Weights of a small transformer language model.
Architecture: LayerNorm before each block, tied embeddings, ALiBi.
Training: a variant of Muon for these matrices, 992M tokens, 7570 steps.
Each number is 500 + 25 x the weight over its row's rms, rounded and kept within 0 to 999. Layers, rows and columns count from 0. Numbers have three digits each. The size before them is the row's rms in percent of the matrix's.

# up: layer 2 MLP up, 2560x640, rms 0.0349, rows 605-704, columns 384-447
# down: layer 2 MLP down (transposed), 2560x640, rms 0.0348, rows 605-704, columns 384-447
up605 101:516531510471472482525500476499498500504512497473490505500530496537513477516470496495495494491518468541497493465489455522509480498482522485486507528499483515527511506508517492514440495535479537
down605 098:484553528509499516479477531484556495482507499485498461513445534496496481520534502500508495499516503451492461487485493524479455503468475510536509503486518461471536538492512496487530545514534476
up606 095:455481504509534492499510469502510510461476475512511552468461450492518472456531550525480466534503507503520442495454525471457508477519507499486490517562444505536506519478481518483493510501513494
down606 096:513519482495495503531514473524452464562524472497509495513504501550516554463500457491519502471495499541450506474495509492515499520505499508567472490476520465488507487540535501513470484516510462
up607 100:510485486487499558504493474481481488531521497461463549531508441555520533483531496503500512501492515458531537474516506492512530487515498520513469526490490525505523527517492521502486474509516532
down607 100:436509515526498488492504474478511473518520526462466481471499548489509493492513501509527473521494485493496502480523517496494493547497516484502482470494491485453465478548468492490478496476518506
up608 097:523521469496477496503507488493514458548493522491508467481533522507479468494542476493512487513508527507517506512535505458503484518527520484530479519478495471484532519550479461533492440516527529
down608 098:557479527445501522507490514495517529537492514494474497472501469502501520482527533510453504523499484478513521482454494462531507552527519483568489493490490458536478539473536499491518515460464428
up609 101:494516483533493502536511496516444492506511539498476484531474515539530492504487504466516532493496488533512463532500457530516519526533510511452475475525465527517504530530487505498488501489587496
down609 098:494482520511510493475485519481461499489481491479529539482505471507498553481515497555461538508493524561529565476497527529524472480496506547496521489511559524469505486507487446506511522489478536
up610 104:500469478543506512514457511518460468498498529464511474482479474505550503506517506513467522541532493486525469492501512488480460506512491485502484442494534477516541545519516499476546551486505529
down610 099:526501518471521494473493524465541540502484470494482511480501450501506512493495472509495505546513485510501468519496475487427499532459491507509532493488442459447506484503540525520496462520501498
up611 112:520535527465495510456540517483522518539463503523480497489480511475537505487462460550500475509467500500505475519521476475518464539495476509450522504523487508512517510497513515506513477496544538
down611 104:456510465560486503518508500516488483536474493516473475466559530502511488495537491486444449520489520468502463510503486497500434500480533505484458476519480523488525506491478497502525548533514527
up612 096:519503480525498502538535482558515479499503485488464487520485553444523510482540496489490495493543537509491514471481482499447462478481478525495501546536510491489504480520537519500496521478508486
down612 098:497502499495485482499502495524494480522519447540521534483480518504458462497549492518484468479479525523501490523487477526487528523539507478513477512503517482511535515509462521520501511501533471
up613 094:514460516500526484463504479468536508516486499516485485490465577482486471500511461518511512448481477451473534496472542502495462496482550563482481486500523505491476559539514494479518490508494493
down613 102:479509470502511519502515518498513502511478525511541524510487499512518496500536514531484484552515458504468457502493476495479491505497474502520496509453497530503538464485495494552529493476493523
up614 100:507492456500512509512537526522483520513531491493454533512496532498492509488505494474516517508512526515440522513519550520486459517518480510475523542508491473491474533546497471498487505503459517
down614 098:474494511488499512525523509485462513468482538518489497504515535526505491549496493549520474511503558537562514500517496479473516505488476500514515488487485531520486512583520513529511487500509475
up615 100:493484493550524504503511445504522496513491499480475516503504486465454491519506481536483484493494497525509477482468501457506462471477495472522501527486469459480540502531548501550508520508443526
down615 094:501549511490527486520507508503498532500443473473518518527522547450485508495489460502489517505492502456535529479455501516469505460553494535454518479484547512542525509498507514478488502440499473
up616 104:550496503537486498520500491529447503501457466464538500537507512525513510514515513499431508525475443492533456463491480478469481512514501521539507517551518520509559475477523510500520486482473493
down616 098:445539509489528521481489500510472484486530485494506529483489533519534515456497477514462456473551550448530534513485508529513502536459478540484532495481510474527454502498475476475520460516522480
up617 109:478516497522443487521531492478514535504489471470515551509520494467508497550503472511493523513531508513491493460476509482458496462533489461474485513466482466501494525509446550492529495508508514
down617 107:468509475522483488514522506453481478482531519538484480496552463494518534501504515481502528502489521531485506488481484496508521466508448467500457489496508541484513462498488531506490493507461501
up618 099:474500506483544500453541504530509519524480494468483537515462525509479463486494480476478479513505564500462471455526510551507485452460504481478510537518521495470493503486520505495511481489515509
down618 097:509526493507471508526455477444489529475529485476520457490454465504520503515510454491496517500527486455506569519455470492512529511486455506502475512470508476536455491536542507507527517454521468
up619 100:468506507504540511523528522475507462476460519510503506515473519522509488504488531534472519502473484498492498528453486471503482497513501528490481480496479488510518517459452524486493535521546478
down619 096:518479479503490473511456492514474518510503452490490487485503516473468510534500483505509472499516522476484487485511520481482484487516483526493530502462523480508456539560511498494464510495507490
up620 101:513489467498503495494498488529459517548470472537526487500467464490500481531474461528472513450531466547480495494523520520517515489467517488507494509488510522566485524519495505503500484482478499
down620 099:506473531481493489523483511512498501478510479501486502472472513539491542476515484480523487528461516492453509508491476538481482490481484478507493470538518526572518522490483511481525530482470489
up621 094:509527504530544465505498555552515523521526488517503498505470521473457512472500517461451474520503472515517466486520522516492488462538466475497510516541528499521491469478486516503492529499462472
down621 097:499486487494535488505509498523512481486469459500467508493476498453518439509565488555523542473498510482556488512450499495475524532557485502487477475514482544481495508534494498433545488479523531
up622 096:431510506513496508448471506483498514483517483536486487535507494500470516476500458504485507508478503529465539545469488497485520535538509529498462492511483502521494507480490460511496489495498538
down622 097:507505520477516518505471470519530494526500488465506504489462514527511469474510535498487515512506488527552532500542496547522456460514475469492514541448512461519488511469538509458538527474499517
up623 098:505462460483470523509481533498473494502500488543496506506491542517498532480466519503512548511474525523489497546490478456535512509532509581495495478516473486481506501553474441491482513497486491
down623 103:485536529474472520537486503489483526487526514511500536503477490471512498504519456471506501539501517491527495507493505484532487450532537497531475485480493468527510481527505478509508523536508496
up624 099:527479533524497484520523487496533500524487483482459466531539500497515512513524515504475504464524469477489503511492504544484498481516513472539499530509462520508473484493474518505537491473487536
down624 104:513547529518478512491467525489453485492512498502488487524478518501504515502514500535494536459511512506515524467525487518488507500492518503531512505507517488521500440484466473504460484487494480
up625 102:507516491496482501541488479541519496493488494470517501498486541511474498489478468526541486501501539508499499510503470478482515534488509473484485484471469477477513508498480486516542510504481504
down625 102:502517493525469506487532482501519470464530491481514512470543535447449489499455489501512536478486494467542458535496506512523478489537515461525535508501498497479505512493502473546488484492471428
up626 100:488511510519490479495519535506533519488523481514458494440500534492484565522553490482486510521480477517501516486498490511460509536524508531521518533535461478491513482470531471525479488489502518
down626 100:514498445457527556503529538458521505511494484529503446525471483509500501498496468543508489493495544480526518496498481479486497496485514513518445498538466528519504511492489475520517490538502514
up627 100:538503477532456524482512485471514526499528495496502477469514471459512517483504502483486484507480493528564531531506503543487523515470517496522486476514516491479535498498491506499485522514489507
down627 102:489486468489544483536531495509519518496506482543484497569486493458520425494449493500503508504473515478455499517551515475542465513519478494458492486521529500478451522476481533485505459505498506
up628 093:544462467557505480462489539473524468513478501509484517535525533494507524508516531490495517468485505522529518527531498491530537509513561516551509485450532459499480508482512535484518505499465511
down628 091:477528519478479531490514513531472505488497502496486501530490469542497522507472493529501515529491508514480491506531475483471543500529486437475483514524516508485516517504518501513488504498522512
up629 100:504480564529484520506470458528482454495507522486536531482463489464494477526533499491475513485525495520525466524513499452514522531511524502480511467514475540494534528496498509513515480545480486
down629 106:496522500522449508510506484460496513518462510478483484512481538488520529526484496534500510518475467465497497477479539436483451529493568515548468503516505499481491559473509517500481528528518512
up630 108:490520495484499472483522498490548510493484547496529488487456537511521484513483521498506496479519489512507470506466503525447449484436531496466478475510492464490494494475490475511518507506526497
down630 109:480522499431500471530480524489484511523482445528533508462525451522489470499516487502514508499485519498457528511476477469480500561477459518485517502549546499515470532490454530519491534529528521
up631 100:499479521482482469483524499478539520524448494481532493481542524491470479522518478526504492523554483483456529486490520475455483534509484487475493500483569467499490536471503519474523549471483511
down631 103:446468471494474484533567496480480510502527527538465559505505537515461529451478525492530521478527515496512501542555483471531478510447456443511502446522472504498523507479490501491486469520542507
up632 108:497528515524494460498506485483490516507501517454448453516508467509494505467535470533493487492517507547500501499509482497487535490536502506518500506462496500513551505504476513513518486473543519
down632 103:442506447492508484489522503504532481470546517448534516486510508508488492484482522500521509542531508505520503497523511527499522513467545484481500500480506534517455463486474466509490547485490460
up633 098:540501480526474490467474479504494482498464515491507483517467476520480485502510516525497560498505500474519510513501522492500542466545525496528500508464501501485494547511501521523486500494487527
down633 098:474496511560497524483531457497498529463549481494480507474512460531524494496487443517488522498456544568534530477505496514496519492453487517474508512530523489511501487529504523485479517542505494
up634 102:552504498528529456513480464480482479526496485498486471495503505476541495506496518520510509481487467461547533471546502538516490500489517493524502489510502484491540524470548503544486480551500524
down634 101:513497506497535535491514538463466483479502508499543462461505491483517505536492528507504521451529508528507498476532506507470517510538485503515541462513508476502535479518533534517514491515501531
up635 103:497525514514533528489464508473500507468484497505493512472530525535521473513502454480514533495531504524518541467500515478480531475517539516532513554537481508508520482485470519497483524519457485
down635 100:517491498493509496493479491568490497506458522501504501454490515472495494520520480489505490516546501514512466584486477511504509464517511503474489493511517463525511521533520529517492527449518466
up636 097:509469499461512501487500540503512505519472507493517516517464547523494527492514479495462448505476532520456528441503529473446563507481513563472493548510491484514466492499500484480522484463460496
down636 102:504518474526483503494480487503514516493513515517517485495452445487484496482479500524492529529509494469490510519523496507542448480533474444524493461488537513495521533500459486526505517567513485
up637 102:507438505494465514516511498515518521526503487513531556522530498504487517485489527510509542526514521470500501496478521528486517509487498453500493448486502474492507486518527476540513494523491577
down637 095:509534536479535519521508428484518494494435471478498489465503489519493502526441496469519490482480512526538521497529472479509481480506536566499497482506473511477437507495495518439484494487496474
up638 089:518500476493502531481474459526467481492474556492491514514476545491493505502493512515493512472523499517525495477504487485483496480508502490480485517484503472488510542445513523507506520474509542
down638 094:468482494470513503497551526483490461514509528542500512493565491496493519494492523500513498448505520492511527515503484495505508497463541475523509482507505510449505501472462509449468467519470522
up639 109:479490531520486419527456448497472475501507497521503478504473511493446500493528475468526473493502541491502521478484478527525491503498464489537505481535506502518509533513501494524507555520511514
down639 109:504517526515488505483462511450526472499504504517524493514491487530501518502482521502497526510482433526518489524499468473486533496488459524453463511486507505477547470482481489498473504484466496
up640 102:491479457510516503488512539483525497475525498499502490522516487510507457486521481516528509515531508504477517474460519458513501487446496515495523526502527494547527520497505468489528502541466496
down640 097:528523526506510559497467559480519564530492486480473515506497489469516482521515517503509522458535505504523504524502499449496487474471535558499504466479475527495542492481475522499475534515498506
up641 096:487514516442435496516453504489500533491534504493476503506527481501558520535471506499472525471519516479554470496509484499518479512524492504559493520532508509527516512460529524529481505504486506
down641 101:523534506524531485455520475463519531491499467489504503467509539528464470468501521477501492511511521497489523485526499495474523506505471496504448479477492501443489494507478506509506486468492538
up642 096:476548503510519483529529543498523517515506517528498503517493515478446498490522481504483517497515496488501499528487489518478500515503523507469487506497499515494508481468509487514477519517466467
down642 089:520517525474488505480506442482495497508468480484476482463506485521520532523496520513530467482508481508448510514537522477498487467485489493495457510512438489503508548532509519467491486469563498
up643 095:515494495497501490489534534464477535450476498519540485516473475504465487506518495545522535544545513497488471499505460508473515487503482526526503485470513504498503507513494512499532468447504487
down643 094:496525468480450535525542496502516505505528505512506507463471518476532560494503522506519507510502523499482479509509516519493472530504527506524481525493488489539465545511471510494499503522490507
up644 098:519478460544507482498500551529503488518504538496517520500495510481518509467521453481430453535507475468489459521514488531504481484478497503457476414463466506513476503490485522504517500536537504
down644 092:511507530484484476492528454485506474513533538489488479474549467528541457493487571505563521530504530532489501469503502472499517471499476473509480491446517486519526510493532474516496479518488502
up645 102:514466516489496470549481443484512549505555472523521485508501478500511468493526450520487503474496528500513469469495498505508500441504514553516479514521481532483495460492518448500478469503525499
down645 098:502524478511559494492527528486511509532494513504489535448491471501495478491509467475528519432520527464483500539491502504510473489533469474548507507510472556532522509527474490505504520510503512
up646 099:539530544443539487497542471524517523546469498488574504515486487481527466512515510516461497543527515501517509480516535473526484503476490450507521507505509518516522487455522509525482503503469459
down646 097:518492502470486506533498527503464530492510511494470534494498550454488492482514471482509507454438508518511500507521489493519494473477469523512480530530483500496504505506509511487466524483513535
up647 117:533464500453491499503474517521476519499480492530479532476487488512524525462548528482494520499540434528503490485501526478529519495494482480529509472493488525470540503483501522457514470480528541
down647 109:509456497508499486530547494484485489508472482477473489458475498504519526442526493510456535505506499492515467506496486475496466499528512518489499450538483506482488495523496490498484505494472499
up648 099:526523492516467473540516491457454480528483511480483475479510543523502496506578483473499492507512515472522500510499523523490504498519496526453487493492521485496533478508532432496488477503504502
down648 099:514513520499514519491518509501511484494478465506546552526552486533437492460490507547512498520456463479515509495499526490516491511508501491511539481547496515489469515506466484505510502514467451
up649 098:487516519478486469512503503456501477513477484484485521551522484415531495501485495440513486472483524501502502537487530501498489519480476471528478514546444502476490534508510473483484512510520468
down649 095:467519521526457497463534547504478506490552521547485478521507526523545559506519516503507493484519435484514525494492498512508474463509455507533478463501565485506523475501524466519448499478507508
up650 099:488526521516427468517497460542482532497454483446532488487514584529424498495500475471483458490481481507541482468492512502497496457487479480518488505514473502520496509513520507493451499496486422
down650 097:480516489498487522530513534469489483494509494564444500498487442500515528496479528536504498523473532474476507512498505491494474500502495481509478505507495503487523506555516463491484516531478486
up651 098:513527530506533554496506486481516504524517483476489488504540450530500453511548502513466520524487472459518517511515521480465500471518507518481449479541494494455496494484457493520500529481494478
down651 101:475480447549481490464496478484521528459515478525506470483478518490523510541506528513484472480504480530518548464491467544504506520487498531490499480472541573518496455491500490477539517536488521
up652 103:448503524494498510485502541482482527489511461512531513508505497484522491501530475477512497515486489505508491490500450502506501515484469549468489490523480495508515513497511473513479533495501517
down652 106:531482480497503460504536517509470474521495510466469467534479534500528472502523504504464506512509504481469509574513499453454446489546490482511492465484511498570517521498503526489507488558528475
up653 111:477466524515518499525484477473494528480496507496491498466490502523497517506458499470488515510506488499486470501504558515488494516487524502549499523491523511494494521523489481493482496449526526
down653 105:491525498502532531525483514504512532517489523470482486507518495523519499540518513450516522492514463474503534487476510533502490527510547513555559531454488481482477472477468475494519554505498487
up654 100:520432545468511512491501447531463509488487487565511485524483551484524472456496467470505474478514517470499503478484509486515516528520487506482507494514503484509523504545473502482544506495519506
down654 098:477482460515504523492492501479529555520494460496506501481489492509487507477514481482449499475517496475495462548521470461512506520522490461503523501482505499420530475533501483487485499505473522
up655 098:478504480501504451529490481528498505500525509505517560520480545515493522544513466490514481507460512514482500442478447522476473501473448477515516529533456513483528515463469497519512491510519500
down655 099:519495493474523466494493475506458473512470492491509533487534506466493515453512474542482521500505503498504533516518495505531534479487498476477499492474504502522477520508536474500487542514499511
up656 092:478461487494510501480506479486493497547529483491503509493531498485518508479513533504504523532509480483490483494516514419522538500469484551555503467520481478508446511507491493506470499510475478
down656 101:543484522508501527514557491531485472502501538477473530497468522491490503489472524551501490468485486482524512489503526515510504534463499510447509491442547494496466489471494485475511518441489514
up657 089:513559529514486501512487507459530496465485493494496484504527503478498500506475511516516510480481523558547485499520496508501508484518475505494486510507521486520515494481517515480466433491463482
down657 097:459527518553505540508516496475502501470514517474532530478507496491471479482493473502518483525477495551486522520516536518498533469577498502499477481502490507512460486544531491488481489500557446
up658 099:517446517492538486517479488525513537525464508464484514505524504504488531516499502471513481502527492496498479516504478475483487474514471518472534498521471490490499507579494543553492481489528488
down658 102:467525515491448463495548470444481504487530495541468555487504526509505465529520506494532491498521501462492528496461500513522529509463495506478486511485551497510513520510509491486508483492518496
up659 102:535506490523440520506530456486482503512497539552442527520490484492468428489515450551487477467516504518532486499493476479494487490508517488512496478530496487517495461490483499477469492512514455
down659 105:518475507510465516526509441482491495483523499482534553529502514426518514499505485539512503502529506487526512491479493512494504540511508493487494519482498522508549511513464526528519536515468534
up660 099:479478496505465527495488484502498480517510517516521478518479439479542519463521463446491514532489502486534517464517544474516475444499498547523497468458524510546517552454470514456510514429405535
down660 096:504536511488563482496532486515525510434465474517489517493524577493512524542540528520545490430510511504524474518479498540536493513504501452483525507515503484436486490493522482497461485553539524
up661 099:496507502538508495492468485516494529479548488478466529525496477501478455509487514471508507548504474480505478491512513483539501504484517469479478549514503493506506504490500522492483499515477504
down661 099:485527508477488516496507529508477468515501504478489492534440458482525485522496500532477496513481476493478466507451491524497510472490461543505498487513489482513518503530522515471519502487450485
up662 102:506524528523464509571557501488501501547478512522512521490484518487496501486517475471498518530536454478536498500514478513518489494523506512545459538515482475497526510481488519507538503549492484
down662 096:524518509480503505445486533567474513513487492491471527527518473521484436479514516535505527507462501506506479505488533489500471548556487467488540504520508499498481504510515489446498485487534533
up663 098:535509564510473544507504532523493538483485543523524487525556511493482475526519460484490488543465529469522483435505495500525491539495475514514457516485489512538457514469527510480521507495432485
down663 099:534537509490499513512490497476505507511471501461466534505477479482505523483490523501479467470507507523518528518472463472481475475470461538510500501532500522508485481511497499499551499454489523
up664 097:544510503542502499479497484471475523477515518502490503500472477484487497521565472497506514525506531539531530522501518459506533490519471482482528519476494420527493518502473454503476439505470483
down664 093:497542446495509439468529517483528474496526515526500507532431505509484495483521535538517480485505435519512488470505474516503479474521527516551429470481496538485463493474512478476485534503486501
up665 101:495468513465545523535472519496521459510484513498480532484503534483499444544529511526488476534519488508512510503506493480509468534490530524515474499486472524458467485448501521522486483485490540
down665 100:529537484492478479525550495468488494503518535508457550524500468459483548497446475482535528483508492469544505500483506508443443470523527512489514478507491504493456505512515465532505478506461493
up666 101:525514496462539518489529490485525516543523472539491505512512502511483498562528561494542512516481527488463460550521517527503497506494550493495494522501556474480542452482473525551461450464469447
down666 102:496494483522552531518525487515515461523518499491543542495474530480517477496498507503484499505499501470485551532525538525512498522508511464473495500446526487484489514457475529506493562494518459
up667 100:473483522537491457492539480513524491485454489481498537520499517531533547553504517488517477499513480472431492516490525496531510471483508523511527480489483537471468500556481494501532517493507478
down667 098:494503471453491503479457509432498458506507473496522504520489515493500528463522477494467434497477523443514516521503487520487508506467469526520484534460507510451573491474471500516494533498478546
up668 101:489515538503494496534505456491499455471528480531514531461457505543504516528518480537480476495451518502542515497525514523523497464490534512476511468466518475508536496497473486466500504531429524
down668 103:499468469512492539524468468529514486519484528500525518457547485484525520462507479487471556503548478478509506493473452509490496540521480486537490545498534525494520531547497539470511511495527483
up669 095:472471437494515489487477488466521500533455484478542529549472453488496472470497497488513525528491484520500498480512535492485513499460512479521509521492503457492499485492480509508470517521470546
down669 099:454493506519511532556479519529498491498495495538492475503527469465514488496454512525497483456513516495457496518510552466529499525476523501493535481535514533457508482510474506508530475487513482
up670 099:481493482446516535501510561504491507479466417472488492513504494517529483535523492512526540461515510527482513506487519489550532484487484517525530521542454479460487478475475522440534531471458543
down670 100:562496454484524504523521521507504495568525523490488522514511494491498493505457514486470524465546509470519482494477488532486491508501446520504515513524500470527529493506460485508530461522501474
up671 108:468488503528527478482483466538565525505490512479516506526495483503548482517539508518507504520511479538482512527482522518494557539505529503531490471516504492519510482503509508542482480528472534
down671 109:524456513508448505487477519504500517502486544487482478469496533444558479496453486494456481492486459473516504500478457505541542514515553481460481431503511503544452442459470517538474506524528517
up672 103:540504490494496486504488526502539528521486478524473466519489495568527495481499506499489486528532534519534481469530458500459479526496532502493494528486468468485533508531509482505502485538491472
down672 098:520519451521537497492512517506487485451496550492489504483519452483508507532466463522532524465506475500457513510484522536458501482517496530528512488482487479497487490504540515459469526520502558
up673 106:507531516513512507502535522474516528474485529549502494513509486457531477490518512488478514502492494554515504481476479495492491499491490521510499528499515492507502467474469503530511514532497435
down673 102:534511424460550485475491529461543495517500520494492470452479505514484510466511528518505447519469495501499487498495545519467519536499516509486433488535448512508508515474507495458518505501480492
up674 099:492498454535540536477507523542517505503459514488469554524508531484494540486500468491508492512555482471506484550510505510498526467448557552477514473519446487470473492453477523473494488514526500
down674 101:506492508495480520513502438499526499479487508512508494530456520512535524477489463470482482490522499509501475545493510472499480531513503492526542475450510547472522539520481499465464484488493530
up675 105:510482493473524465504484514471491551485491497515484513516522516471507460516521482486469457513474521511477571463477512525521484502501480507515509475505545492487495501497496477553511504515466526
down675 103:480476514484479459505476480472466460534501472502512523514530520448487526484453469486483488494484432510502523482493486481532486491492471559513548491500470523462447459468503510497446494546493474
up676 099:473498516472529470475538487536474497516497499530476438496524485494479489536541502511485487523456479526495476493505502527474495534547529506431520533517479530498550529490521492505486482512470477
down676 099:450520478493532494511504484507495465433510528509498512463516516488496519500493505502495521504511469458537529459512491505495482505479518494457486524482520507526501498520515554484528540488482474
up677 096:481488518446539494509512439497511478500518540488527483492501499545518502522494520480513493512497481512537523468493508505527559472473482505517479551473500524535529516498536474460503525475502499
down677 092:514506502501495523523484557500515501486450496523441540500549507466522497493500499481505530516529501507514512559510509501462470504538493477467522484472480524506455498559497496515527510501497512
up678 105:502517517513491511485530513532471494487488497524530518516509453518496458534529518456436464509536493506508533494519439533549517481539499493488525505522453484484410514545485474495491503500492488
down678 099:512468536501493512515485527512505518463484506464496496487526481497450545503491524469532506507471507514481474507456554522502510561471519517483500522516572478465507491520518534529459501509500545
up679 081:503503538467502470536514515478485500487479476490516500496457535531500487497523533457490476473474452501484469531456511487469536544499478494496519500497502537491525517503471520464489477494459512
down679 088:478508505537468507484479509508508508522516486531481544525525446490452559479524496506539470504525546514537508515520495493534473468481538503510527514514521501497473484518473504512503513488530525
up680 105:493481501490521482447526460502485497515507441535485525490454469476527493482491463474545515470504464486472482506502491510500482502481492485499503501503519539493481491524476510482485500489461509
down680 105:505505458504519491479469519541485510518504499481529531524510486498496523506518483517513471488497505494526494476510457502516521477418462500439507460487506514525540572502491489503513506506480508
up681 096:462488504511549497475532456513497532530499490467567509493559516503511478474533551474521459518503479463531515533492499538478503488509487548435500524534524488474513555445495494497483496491507480
down681 099:529541523528511515517513522494487453489549498507490525487465485524468509516494502496489510514512463533506517498553521452507460563506488491487524513518506490489488524494505517517498454517525477
up682 098:474530518477496481518527491475508510500495493487484528514540526504486487479512503518488499487487459495492522469519508494520557524500500518561532484489472512454502507463525504518502485493502519
down682 099:534521491515544515504469504534490513475465498498469458473495502477501511542489469544483517537507513491495498482516501483498453460478488508470505520473505471500496493553508535476507494483463462
up683 093:481491460530502495524490515480486492529514503510489532490506529509485434470506496504485447469521505478461498508488474506477491491501498510520492495493442500504492496456458494494483523496526497
down683 099:511514495477496512473513478465475512440504478509506507481556474542519533485497481484486552497493526516528532508498498463502507489487536530482473481525479501530474488488495518444502521485516468
up684 101:502445496489485481451470487478443502537507509527502515484530483483531507535510506464491537466493480488522535515533474507474506523509471506512540483474514513482502490512500504478501524494533456
down684 096:514499488538518530518523490518480550494464489490461466514518454493497515491471484508512496505463495499498501516525467489476449485485501494467477506520495508484505501524497497507533496518511515
up685 093:514481498510545413519521479511431502474500504478502505489497510513483462481561549488462526509513473474533492484490513517511515493535505539499543506479481514465493482489468482463488495489516453
down685 098:515551534477482475487465470494435509530489443536474490481498493490514490482468484484492527502499499487472516498514483528509509504478522533480522515524531507526519550470519504522482511484498537
up686 103:488537503533480490473482484452490542500476512519509509521518473488481518482490446530479481516520519485457510483536458461538463488541512513505506520496489472483478508502453539538546486521494471
down686 100:486466500472471529485491540503519456495527494508482483491494489502472450487480523518466484546551483529477501502504450541521459495449501473495527487497444490555520468493490528493480536496541517
up687 097:538498456482499521478517535520503467462549528547504495495461438518512520521505480537538472502540508471484508456466508471474504480473497538541478473471532509478478469494478534520498514462529515
down687 096:510514529458542558489481447491513495538479529499487449496547529514481495458493504518511501495447518500496469519501452520507452481511500482493488506558516521505512517550482458481528451506511506
up688 096:549463495505517490471451502477521458566496501451505472486466532497445487492500492524493484508500478522521521526502490492473491510514492500472487486511513474499493478481506509498464483525494477
down688 093:494524529500467539476498502503464457494483492529524508513489507501485553488513481499451494488545457488516510490517458512516487489480488476485533529535485515475513476537495490496521524515476507
up689 102:475526484470513548502484536495523516581485492481487499496483506540500527516480464470475536475508499484505519514457533514501501516478549491564494471482501537466513504493483509505448476475477450
down689 103:488500487482473496527493537446468465523509533492494465488485441517467505548524520500544491519471516532510488481520477532486477502493498492499488535527489492504531478522481532495540500528493486
up690 096:490508456475459503490490495509521480531477521556524512493479503492465455524435461496486512507493513498481426522461472487489504459489496498501505452506482480520484515507472529494509478515531466
down690 096:531522491506502495494491503458537493528487487507511476450502499451470523501482536482511478494554532498491483540519482493515503503519574525507492503476475526463463517550516437511474512500465542
up691 100:512504506503520511483534491481498470437490462525491506469459523527522491524487554519542495490505499517493523518497537490508528479490552500518472466444508527493470506453491535465508527474485514
down691 104:501539491448491485511488500475510484537484495517487523501541497478473507556470489454503464500515510492494507498483475522494514529512486517510494499565517490514536491505481507533491460506502471
up692 099:528535515477496457474527500465493481490494515491493521535516525500548507454453521486509542514510508508474494474487508509513528495463498525491515492507447470524492504539503529526512511484468434
down692 097:468486500464506509519468508487506532498511481502544528505462507485540531505486536512477515504539526483474472537502499480495484482502545503495496462473459494489516543526488495500556461487506509
up693 096:518479495540503495492472463523502504503481504447466534516479482504492554530509529482512516496496499532556453532515521488489492512481498457533489503551480515500478482536486494502472447513493532
down693 096:500541551518497464518489464508482509431512555524515499493505495515467531487487469490526479484519529481518492508499495493505508509455503453481549521463529478489512500498518502532509538461498548
up694 090:508491512510515517454518515503524516495496497481501528511554478526443512480554509490506483502527473487533476551499506557521504520493553518508502509538479471508475533497510493471518487474448512
down694 091:554531498519515492484569471524509516495523486498529510491480522475504459464450495509529488473511484486472508466528456486489503498493471485520491489518522486506519511518479503534495484479546501
up695 118:507527492474513546471521506501484510487496474507474493497493497523505485443526502492494509488462501522479503531500496475464515502482495521533536471542519476489568505503513462446521475478523485
down695 120:495506479501478528462528533509473489511495481507471479499520462486496475500495490503502542511463467478509470518550451490483468483464489503495534514500486538511557475502483543464522514502493431
up696 103:464484478553499500485503501469498486515503477549523522478503472534485518487504518501509551483490521498472486498460524453519528509498496512492469505489510465509511510524512495534487513496474500
down696 102:547494518535485527475460515491478533555506501524473535397511490473468505504496469509474541475550479476504485472462551465510490517497531498507524505474440541498510531541502514506482491524517480
up697 100:514493528507509528494509508496505539525508486496534463466544532529500516494500498512475504484485502475477496501479496452481497449461512509520541549502492451484420474503503512510538486523538473
down697 098:501518481511516490516520494509499438492525471494486545560515534517473481472488510542507501469519496505563500475543538500517480528496481526510493519509492501543514512504488461523491516461511527
up698 100:479539498507487469511518490465476516491515449524477508521463481525498479488518468467508522488513522502531483523559461461502516506502478482496534492489526481483509516478503486528474556443480541
down698 101:455501512476529492505510550558498511487484479484445519523506544518456491526515504555521500521504467470439455509501535481531496491470486480489511474499520529424464474482521490452519507544518521
up699 099:522530504523545550493497505512487503501504458473532499535540522499547507502530467506486512519504475520510437510483518501486471452509532488445497491491567516527484537517515483498521543524515514
down699 101:530477508459459486530463503478466471486521514510491556481510449495497523487500486514555493491453482465479486484499555465475505529504513537498531498449514513506500482512478518466507462522438481
up700 100:496462487513477499460507508483473479454524497506489506483473498493500485527531450490494503534516517489484526483456499524485491503520541452495507518532509489516522502509552470505509496521539516
down700 099:490481556502498518538498519568508535514514448511502469503479533521485541531507536455510501501561531492529472515509528479516500480505466553502521512511549524490479526505503512441496527520507532
up701 096:538510499540492523504471509533524487547498474422460528490524489492450516531538489466523473536527559480491479506482479530498471535514505534509483480513470509486453519493491517519469486520466499
down701 099:525501508468463524487453483499492534545507540510489500477486508486515505489466489522534500544490506482499523483535511517530522457508477482482477482537484463517469522506488511514497468480479478
up702 104:542503476483473497518485458521513481541518472469521492475528478503486531494510533513489535478508474487477529454534506500474489530499493491431523530536481482478450523520492542478460513577449499
down702 105:497487481486516509514503520523452553501484506514490487460455528430503555451544517512485504523513533458456532491502505433487500491496504513490467483518490504495512471547513542496553528502554479
up703 101:518499493495489490463467477463528503480485503488457511461500487521531475489452519503508512489525517514523553521534537514506477511535501557478506516521488497488506507468522541496492517452525520
down703 102:512514531499477506560487506491486434496542510522495540485534527469480479538495489502491511530497544459521517469485504509452508493504511474551540477495502491526471484480505477494499465530487438
up704 103:470471519468488473486528498463513475524519547503512496514451469495464523508501505533517516500455509507527494481470460491490534515462551497503509533489485510519503501492479551504487496495514526
down704 104:485509500516505474487484497554454513481503490475500535467501534530508515526485476476479477521498528520485528477489453491459490511490527508494512462476521529456538478504483460514496493514502438